{"n_layer": 15, "d_model": 512, "n_head": 8, "n_kv_head": 2, "head_dim": 64, "d_mlp": 2048, "vocab_size": 10011, "activation": "squared_relu", "norm": "layernorm", "norm_place": "pre", "norm_eps": 1e-05, "positions": "learned", "qk_norm": false, "attn_scale": 0.125, "bias": "none", "tie_embeddings": true, "parallel_block": false, "extras": ["capped logits"], "init": "normal", "init_std_qkv": 0.0251, "init_std_o": 0.00458, "init_std_up": 0.0251, "init_std_down": 0.00229, "optimizer": "soap_variant", "lr": 0.00507, "beta1": 0.95, "beta2": 0.95, "weight_decay": 0.0, "lr_head": 0.012, "grad_clip": 1.0, "warmup_steps": 200, "schedule": "wsd", "decay_fraction": 1.0, "decay_shape": "linear", "final_lr_fraction": 0.0, "batch_tokens": 262144, "seq_len": 2048, "doc_mask": false, "train_tokens": 960500000, "steps": 3665, "dataset": "wikipedia_en"}
Each number is 500 + 25 x the weight over its row's rms, rounded and kept within 0 to 999. Layers, rows and columns count from 0. Numbers have three digits each. The size before them is the row's rms in percent of the matrix's.

# up: layer 10 MLP up, 2048x512, rms 0.154, rows 267-291, columns 0-127
# down: layer 10 MLP down (transposed), 2048x512, rms 0.154, rows 267-290, columns 0-127
up267 106:502506479529556517503511502455501508526506493561489450461521480541502486517549514478503462500551459515541514521543505539563533480514538488507535493493493510504514461515499512524514525514492487492524516505453433481500520521488513457481492490571476481476516526496487494470463515470530550483514498510515547466485474535535478489491488536500494493556476514519529523478487510512530452468504
down267 104:529482512519513537501470514484474499529526519525463515488480474495515512510522510445511481507487482511523525537514489564486525502504484504478496508543484532494450509477490529504465483500518512440485528558483470489493542508532515503513484480500524499501480532500458506507501460503513496466492493514487514533523479483521517507539542512515515526503480507566509476490543478495493498534518
up268 095:493555471486524487463483488469516524500505538544501501518498515534518516481479490502542486481500526475500539487530499493440475520470470548468500496483502510475492501507529511469517494535507455550475520497493519498490491507516494445502493476516497490505493501449500524482483507509522483547526479553531506540437512521533505486533505530487490519523498541477509512539495523519499507508501
down268 099:486510510482502490512489510530492491486443475492532537518498549536507454527496516487526474476461505503500505506511538518478515482510518498496517470500510507520470504533503461529504519467511507528483522497532456474528498502521506521484510507545545466490529470538494512499497482449487476512521543523532494458474496517507492490545468521502489495519512515510508503527516492490486484505522
up269 092:496527498443548484455484506489491444502556499534553523542488484520482521471523463508518482541477478511564532520476485508514503471489540525537515509486498500494504513502497500500509488519519493490549524474480485482524498476500497516477489523471473496500491513521529469509532482533528496543488492487492528497459509473473515468485532523515515515427491490515477436532534494539497515506537
down269 097:510474483468465518524463473509509486507461426489475532509490516471525533498489474496450525500512496472494532486530498525524478486480572470516473471483496455485492514514466510475502502488488543490488488478495449516486512503539541490503489531486535496465502481494530510462558466502478517483505473523461504494473482517494462502492497466471526493536422471483453490511535521520505503478502
up270 092:486506493510464479524502489524507517472542515501485490499482482515506525537452478530531509551491462518463491531475516498512493490475492494476491483499487503457517459527524514485505476506487494496495531468539468480500510497506431440519540478519501479518499523499468498472518504517506543531485479504510487493537482492497472493506505527498511535515518521468513541481522493498558530498537
down270 095:543486485512481564494502529510491453509466493521505508455458484497535520489493500529486493512504473482513487453533522453493489538484511499492508461521487477494470500496507494540493467463499524493482507503485555491502514516481534484482491508513520500506461470518479486504544541508483494499491484469503530535475499531476486432497520505515469493512510482500491513459530519521503520482485
up271 093:521462530523532465502500518487498494515525445484491521491489526456510511544468552487474493502515488450506510488498497469518510442448498501475491503471502507503504507534499532479494542502532519496488530474513505517488521485552453501519527482494503512498475453524517509499486504459502535514516534451516543511536522469486472489495525519472478467445451504495491531482496520481492492483517
down271 094:488478472508457493475493491437470486501517512482511536508459478494466507495510536497495499542516518483493507494533518474475541464534482532502479476500523482472475492434495531493506443529472474489483494477483484498459492493493500524424541469552466547483517528506529467482496505472472519537535535475480546502501509481500512518521483497519481514504504472504488507547516510469484506510483
up272 100:535518484525459508544505501507539461481489455478524567524502500497468499507508502465490512482483452496498509527525564494495452491486486482508514490523477463490488498536520501509510492466518456498500493484480482495513458453528524512503467502495498508470464516479483530507534498531449535516494496511513505559473503471517516510471535510486515501454487469514528507516521470463482509525492
down272 093:484499503508502491484525496524483464493518480513515501496500470544517463502470510461555476463483462484518473469481550465522512491553469558474530542543550491503495510476472452472527502477527467514524481489481515471496514507526470501512507507481509540499489524491537477508484481492473501481517461484496526464453507495483474488453489487500534509474537440481528504528507462493487526476481
up273 107:493516469472528534477503509504501494498527496489533486539487554475479486514521506487507514484515475484501479528546524561492542518520472533545473497490468507494468509475519491496508466545511521463542523465539499493518496485524494496546512470553518469555461503487507496468517514507520542524502531540492487511549499508490477519536487497510524490499473478505487475485492469522470516507485
down273 106:469463470507535495507569486512479523511510496502551507494575495507528496489496523523545513518490517527514513466550496533533498513507532533534493524492511496464506452495499475525480522521442511536520529520538478482558483474500507522460474489488492500502477487493506515479492514509510536469519482470496489493498537526498505482462442511529530474507489528508485445514528470522562468499475
up274 109:465511517493491466554520503504538463490526532473500546522525504521491466496515455583515494472473517451515557532489485471498481480458526504512516466466502516497522500477449506514552521468510529515525503503486496493475480509486488550519489522483504456494535516515482515502494479505498525521524464517525473478499466516542497489470466492500500529488496504484494477491540503465507538508499
down274 104:486455473487520491486487545477514513518466456494458522440501474508511495472484530517512514494530498469483496504474490467480462480493511447478489480544527468487526478524475577444530521563487448521513485517513513493491454497521499463474458517514530477502494471488493498491458484511488511516548487478507465490497477479480479528485486475494497506493528522532531493512482531493518476476480
up275 098:476514466520502492463492475492502496525496516531516499483498523522485516491457472500510475469514510541505508465499517487495506468513495493494443501516485501503472477479511492501495499535521545468456483452489508518467497505471456501525491531509552507478489554498527525478491510519467492563553486465513472546502502518547479471510514515524532495485480523529510490555472492491521523483507
down275 096:488507487519469501507516470504495504500534514538508490513540529522486535526515473501497518479462550521484525510533513498525490488478499487508524487498505513500483473481451500508470558502477496545513487489491445495499548480476475511505504460527488497463473538534477476508514459533469480459507505499467493481511503514515482512502473495535524475484517519509489519502532490507465513538463
up276 109:479533514494526498497537524499523448541503510527458475522487492516494467503510503486543522508487474500530486493456503449489483492481493504496458496487530451545512451452521502499473532528494496533498517503469464515513537515484451485481493499537499497484462504513530470492461527466517572489486504514533525494492471433493458498489526553485523486515491514536522535528502485509488431496499
down276 105:506485512471470526521520498496497493476487481468464515444467513559476492527485484515492495469521490517472465538519456484518498511504469500511527505472488530505489516518506499489520477482503488540484507427466445496479460467515497483520508485477523515535507542528528497517501465505562557466472471485499477526535526482454499501455473513488492534478492506547508535564498527490508493489495
up277 098:494514508506511538505468520523496517493530517497486509514470480444460513470478504511521459470490507506511496506503484511495546502506470491518497522545506478471503533477524542536512544515446496534490526511538471523491528459479492478495517488460523496509519501524484471543508542529475507511483551514494533498505464513479534544488503505499521478515505527497536520484531475522493490524492
down277 097:498542506492491515497527495544555498486508460537510507519460496532487520505531505502505509472483522505470459506508492484495510497488473509502516483484505524538465508522503461514526527522495494534475508483427488498453504523507489507481502518504500506485515490468451501509492471474474473496501476524485526520512541476528493524522475525508502500517506493484469489520463451453512504529512
up278 095:454489484505538551474495479462502515486532511473524550511464514428489508485523482496486541483479515460512503487508499491499509534493509471529475507500524509500517458486538501511522477471491503535467506549535550530484521526469499559523487534518517541538499476497537513475524494537488467480531472467525535443476491503506538510477481480487515523489490498513460487489488463475500510484528
down278 101:478493516505489524507469500522457491477514443481455518534501490505503493515500479511512487470457557488451500512471518510495525485500450482516540501500526482496478487493477513478500535568521549546510464526500514525495468490475558506500499476507495503495505489524505485531528475491503479507517501483453481499462504535514454492488490511531550511492488509542510512477516492495517492478521
up279 098:519491507504465531503525501485511495498526503456491486494501518498501492473500506503479456502519477501463487497488511488521479522505514493491512536486491478515505497508485462508526459525477495492507482460502506469518513484546507480512477513514487461474529519568528500530475488481512541518487473467490525514506498471486525519480485515556527486458493462507494539511478493473482481507491
down279 098:493514511512452526542498468481494478467444539498531518510509492477467476515502507493555494501527513508518449513512503488501528505499487473423546475476477458514512477490543502471488462494491520494502477485478545492562510511514519499473495510490495472476531540519534514509489501515535505508487531494526513498492508500507492543457499532491518512491517502459533524458507464507476500515498
up280 107:527486536489502507527507506521485518518488496493503483509481500485529510477506519510490518489511462505487506516510497503545482458523525474468507435466443449513504510511492465478446510529531488507494497501525474496456502483497521519500541519555508519491458483475500502506508525508531517508504461487497536503484478500540478496456498531560488502498509483499513444521486493531497544472563
down280 104:563527503496545505497498471496489481500520495487529517504492526530451526494472490497490505485499497523444511500528519529493471467499508489493504514515521494500520521539559483503471467470485495453535472476481489445468497504498507510491532462518498497510483459489497525477502515501512519504503504533501529514493520444496495499499490514491487527483504507472519471488513515502487512485531
up281 105:510457438524485515482509512518515549466475522491483501494482499501481500500479488537512506432468529512523509525496476484511478509486502503485473457484552471475465481480489463492520526499505443464494504476515520476560516492478473509521478457558509526506461518529532456479512494496490459509499496502499503523515484534483516475492506464482498484484502493530480491485478503516526516492538
down281 104:493491478492521482439532541508560472539456530518488528464481459467494524495502546479512468510514503484510501515520505471474486548535498485547556511503498498509492504480533498508494502504547468543511452507502499498515483489448502499487467506481490553533438473464516452476466476539470464555507472506490503508508504512509475466505523518528511497507485505528487465515503522483512491491511
up282 093:523503475525532454506507480471536480469532483489516538475471486446515464554519468495526515490484520511545546476469485463508496507490514445493463495509423527490531534511505473463551513544513494505484524508502471472487508497450500521509499510511463500514466520443515487500499475501475502469578537492482460506495479529518506472488464515519503471486472563479521489477440485503541490488501
down282 097:554526499508505512476524495494500516513539517527487509506484529481445515516513459521497534469502538525482534445534514491484475532535503515515504523510501456483496528468505524494527487509505526489508523508523496534496564450440513480482481469506492496481491515458506508544467535480510504465472484542447542505504483510486531483488514430480454467515519480494522530516503484474476500479526
up283 104:508501476532496499474523517501486527539517516541534515503502493441506488486453532472516523493503492533521498442534482476497452465533503484493448530481467527516471528488483492528512482503517504514454506542490471511536500540540478533509476503495480488503510517471510482501541476486507489499520481534493475485475521480485473531511523522464503489481498463495525472539464528527512436501493
down283 105:463516487502516516473496494511517511522542551539506494507496476476500498491476515478509482515510476484463524527506511516507502472488501513516536537492498529467518455537509488541489509501478477522514472542511488519521504507458543520508514514539469507523510516512486486526513526522470489487477527521499516538439495472517491523501549471497512480493495513518548538527488469500487559513539
up284 101:491521519498507532477457470494459462502531519479493444488492513455475528506501524525462513473497512487476544480477491486485488490500485505488522517501498492497516499536513522492496493488535527481499478481531489516459472450542510488489474419522517502528499494491511481477501531500519508516541466461478517515472520491515474488484518520447501513560548467532517492506487554460475523501507
down284 095:481480525533500476512500459499504463500497497492491499499492539508515512504542535492500515496498475532486487454507473488468504469445483503495455486508547501484497496540504563536519517493502470490526490472532526490495465485495519491509529484489487511488469470473469526505491531493477504493525504477467473509495493489490474530502500483543513496507502488494519522504472502485496485471491
up285 095:479497494539519531492515504506481455494537521477513505498515505478538509480506507550545493500487489528529504548532486512508451498517471489471455501506502534506527481537518519491475534490489511536485459464522490519498486496509493492480528472494494517526497478465486527473547500508488499532506517511499486512486535503485534490473472523461491491488442496449533455473516509511485489532520
down285 100:516497503511485470516501540536473479547449461518496495518500498475516493507499450544495501507527510497518547518528489558504461554497483478516516508501530492542517477464508542535482520481537487448491526489497514494536457505510500503499487472478470530525501531474485492526522512498528453495495471461528470439503470516496445509507483517504476481536450506454493521534510515521460534495488
up286 101:516489497494499515533480506511499510511545484465474493492487501496526517466503520454494481481498501497461492527517536525526468549535477469508519527464503467531515509511463456480497521484467476538476494504481495536473497449489522513551513500495504507522477504527493509495459515483505481535519503481520497516513505520432493471531493435497503489518523523521492486549492504442439486508526
down286 083:490513542491489465532472514490528528529496520503569525475481489510490504522520468482485472502482519502489496523481464515488522488481515482492493512534504521506500484501532416547505493533555462524494491519495486528551521488526519559526480519544485492533532457491490528493460522509510509436525508499516503524508473499501489479472472496490492529486489569500488491491521490486500469506478
up287 107:487473491490507541520514495502512487498494479470486493432475460528514505506542504504507484479490502504525526522458542458472494502537527476503489455517503522464503499478533510503524510472533557533556519520515478479489472485564543508470483496492515531525520490469510500454500450488518501493513494518477503488536498526506492478475480544473507495465509499517485498473492492543517527509516
down287 104:512521543466459480580571503514550463481514504507478536491500483520521465490471524515522515521478524506512509514471541513503488529497537507487490486502498525502513496505512561507557483479495521534535496533514511506539491463478521506532461518514504521509486509487489495483531523535534538476477479459498497498454513462495516526475512490491492476500508490448447490470525476507522521538470
up288 104:482458547505519502489488508536529506442478516495505523497531503498513493510504468519501492519490501520507475449495509464435559504457490530584482522504483514520507491477487474523480474464457476500528558479506512508495550517511486479507508478469471460503466509498528532472471475503515505475472511518530496493468527493529506485444485486480477494520523513499514493523436550469510511517531
down288 095:574528488520519489540547547481509492498483490499473509507539494475469485509497520497488511481486480461459460482429472529491501494531528439535500472502489525515508469504535443506444482499479508486460502498502511508411484496489496493457514462468511464494504479508538479497512472466511502452482484472521491515486506502464522501499480483538504526507498512477532442529511514482470511520537
up289 095:489497483501488488473498532475502458475509492502477457522492496502523482507495501499479467431494519522528454586481486498497493441495513499544452470520524489532499495518493489481502481506559520479553503484497470539493498507507523507537501470521522524492488484499476537540524510522472489474484523526512525487530474480529474518493468495503494545481488458534473498530498500545491455518510
down289 098:487491500497461483505510522509494481496499568516480505532471503511509511486479508488504477475510483554514566505482509509540522489509494478531486523484499496482547478535486533459461479471549516527495482522466540485512476518514471486543516502488479455469531515447450532493521485512509512495482500506542451552495519476545565545532521474498568444518478517515469521459450497529460470497480
up290 098:481488528490510520508537488523509507477537503496511495491516501533480494496494514526505479491505538447503482525473497546467479519436472504499471528490523527493518526509546498508500492503507488496501466539491482493497503512533507482517544462525509476445478477530535443500552497524503540480509512510469478499452478529513541527511504504506496517549488510505519519516498514509502470512457
down290 103:448536482468520529491477504518495476527510491505517490521492509491517506457479483495485526518482522496534501467467471509528512510483483515519478502456512497528478518503523470537541513497484509518531504486494502513520537504474489508510509518506470488468485524475541545485524519495542513462494541516521516445516501433471514498554477505485506491564495471481494527468448561449517479511554
up291 108:554514546527479495483519507545486492494515511514526500489528544488495470503514523521522547508486510507579492465514511508488479472468505471523491537522493505441507499493505489488515488500488465492522503523486516468530487527489505479502482477487514539486509517494471495518499491477483502442474513503465490480499533483479494495528514504482482499540535497516537517527506492485497461511500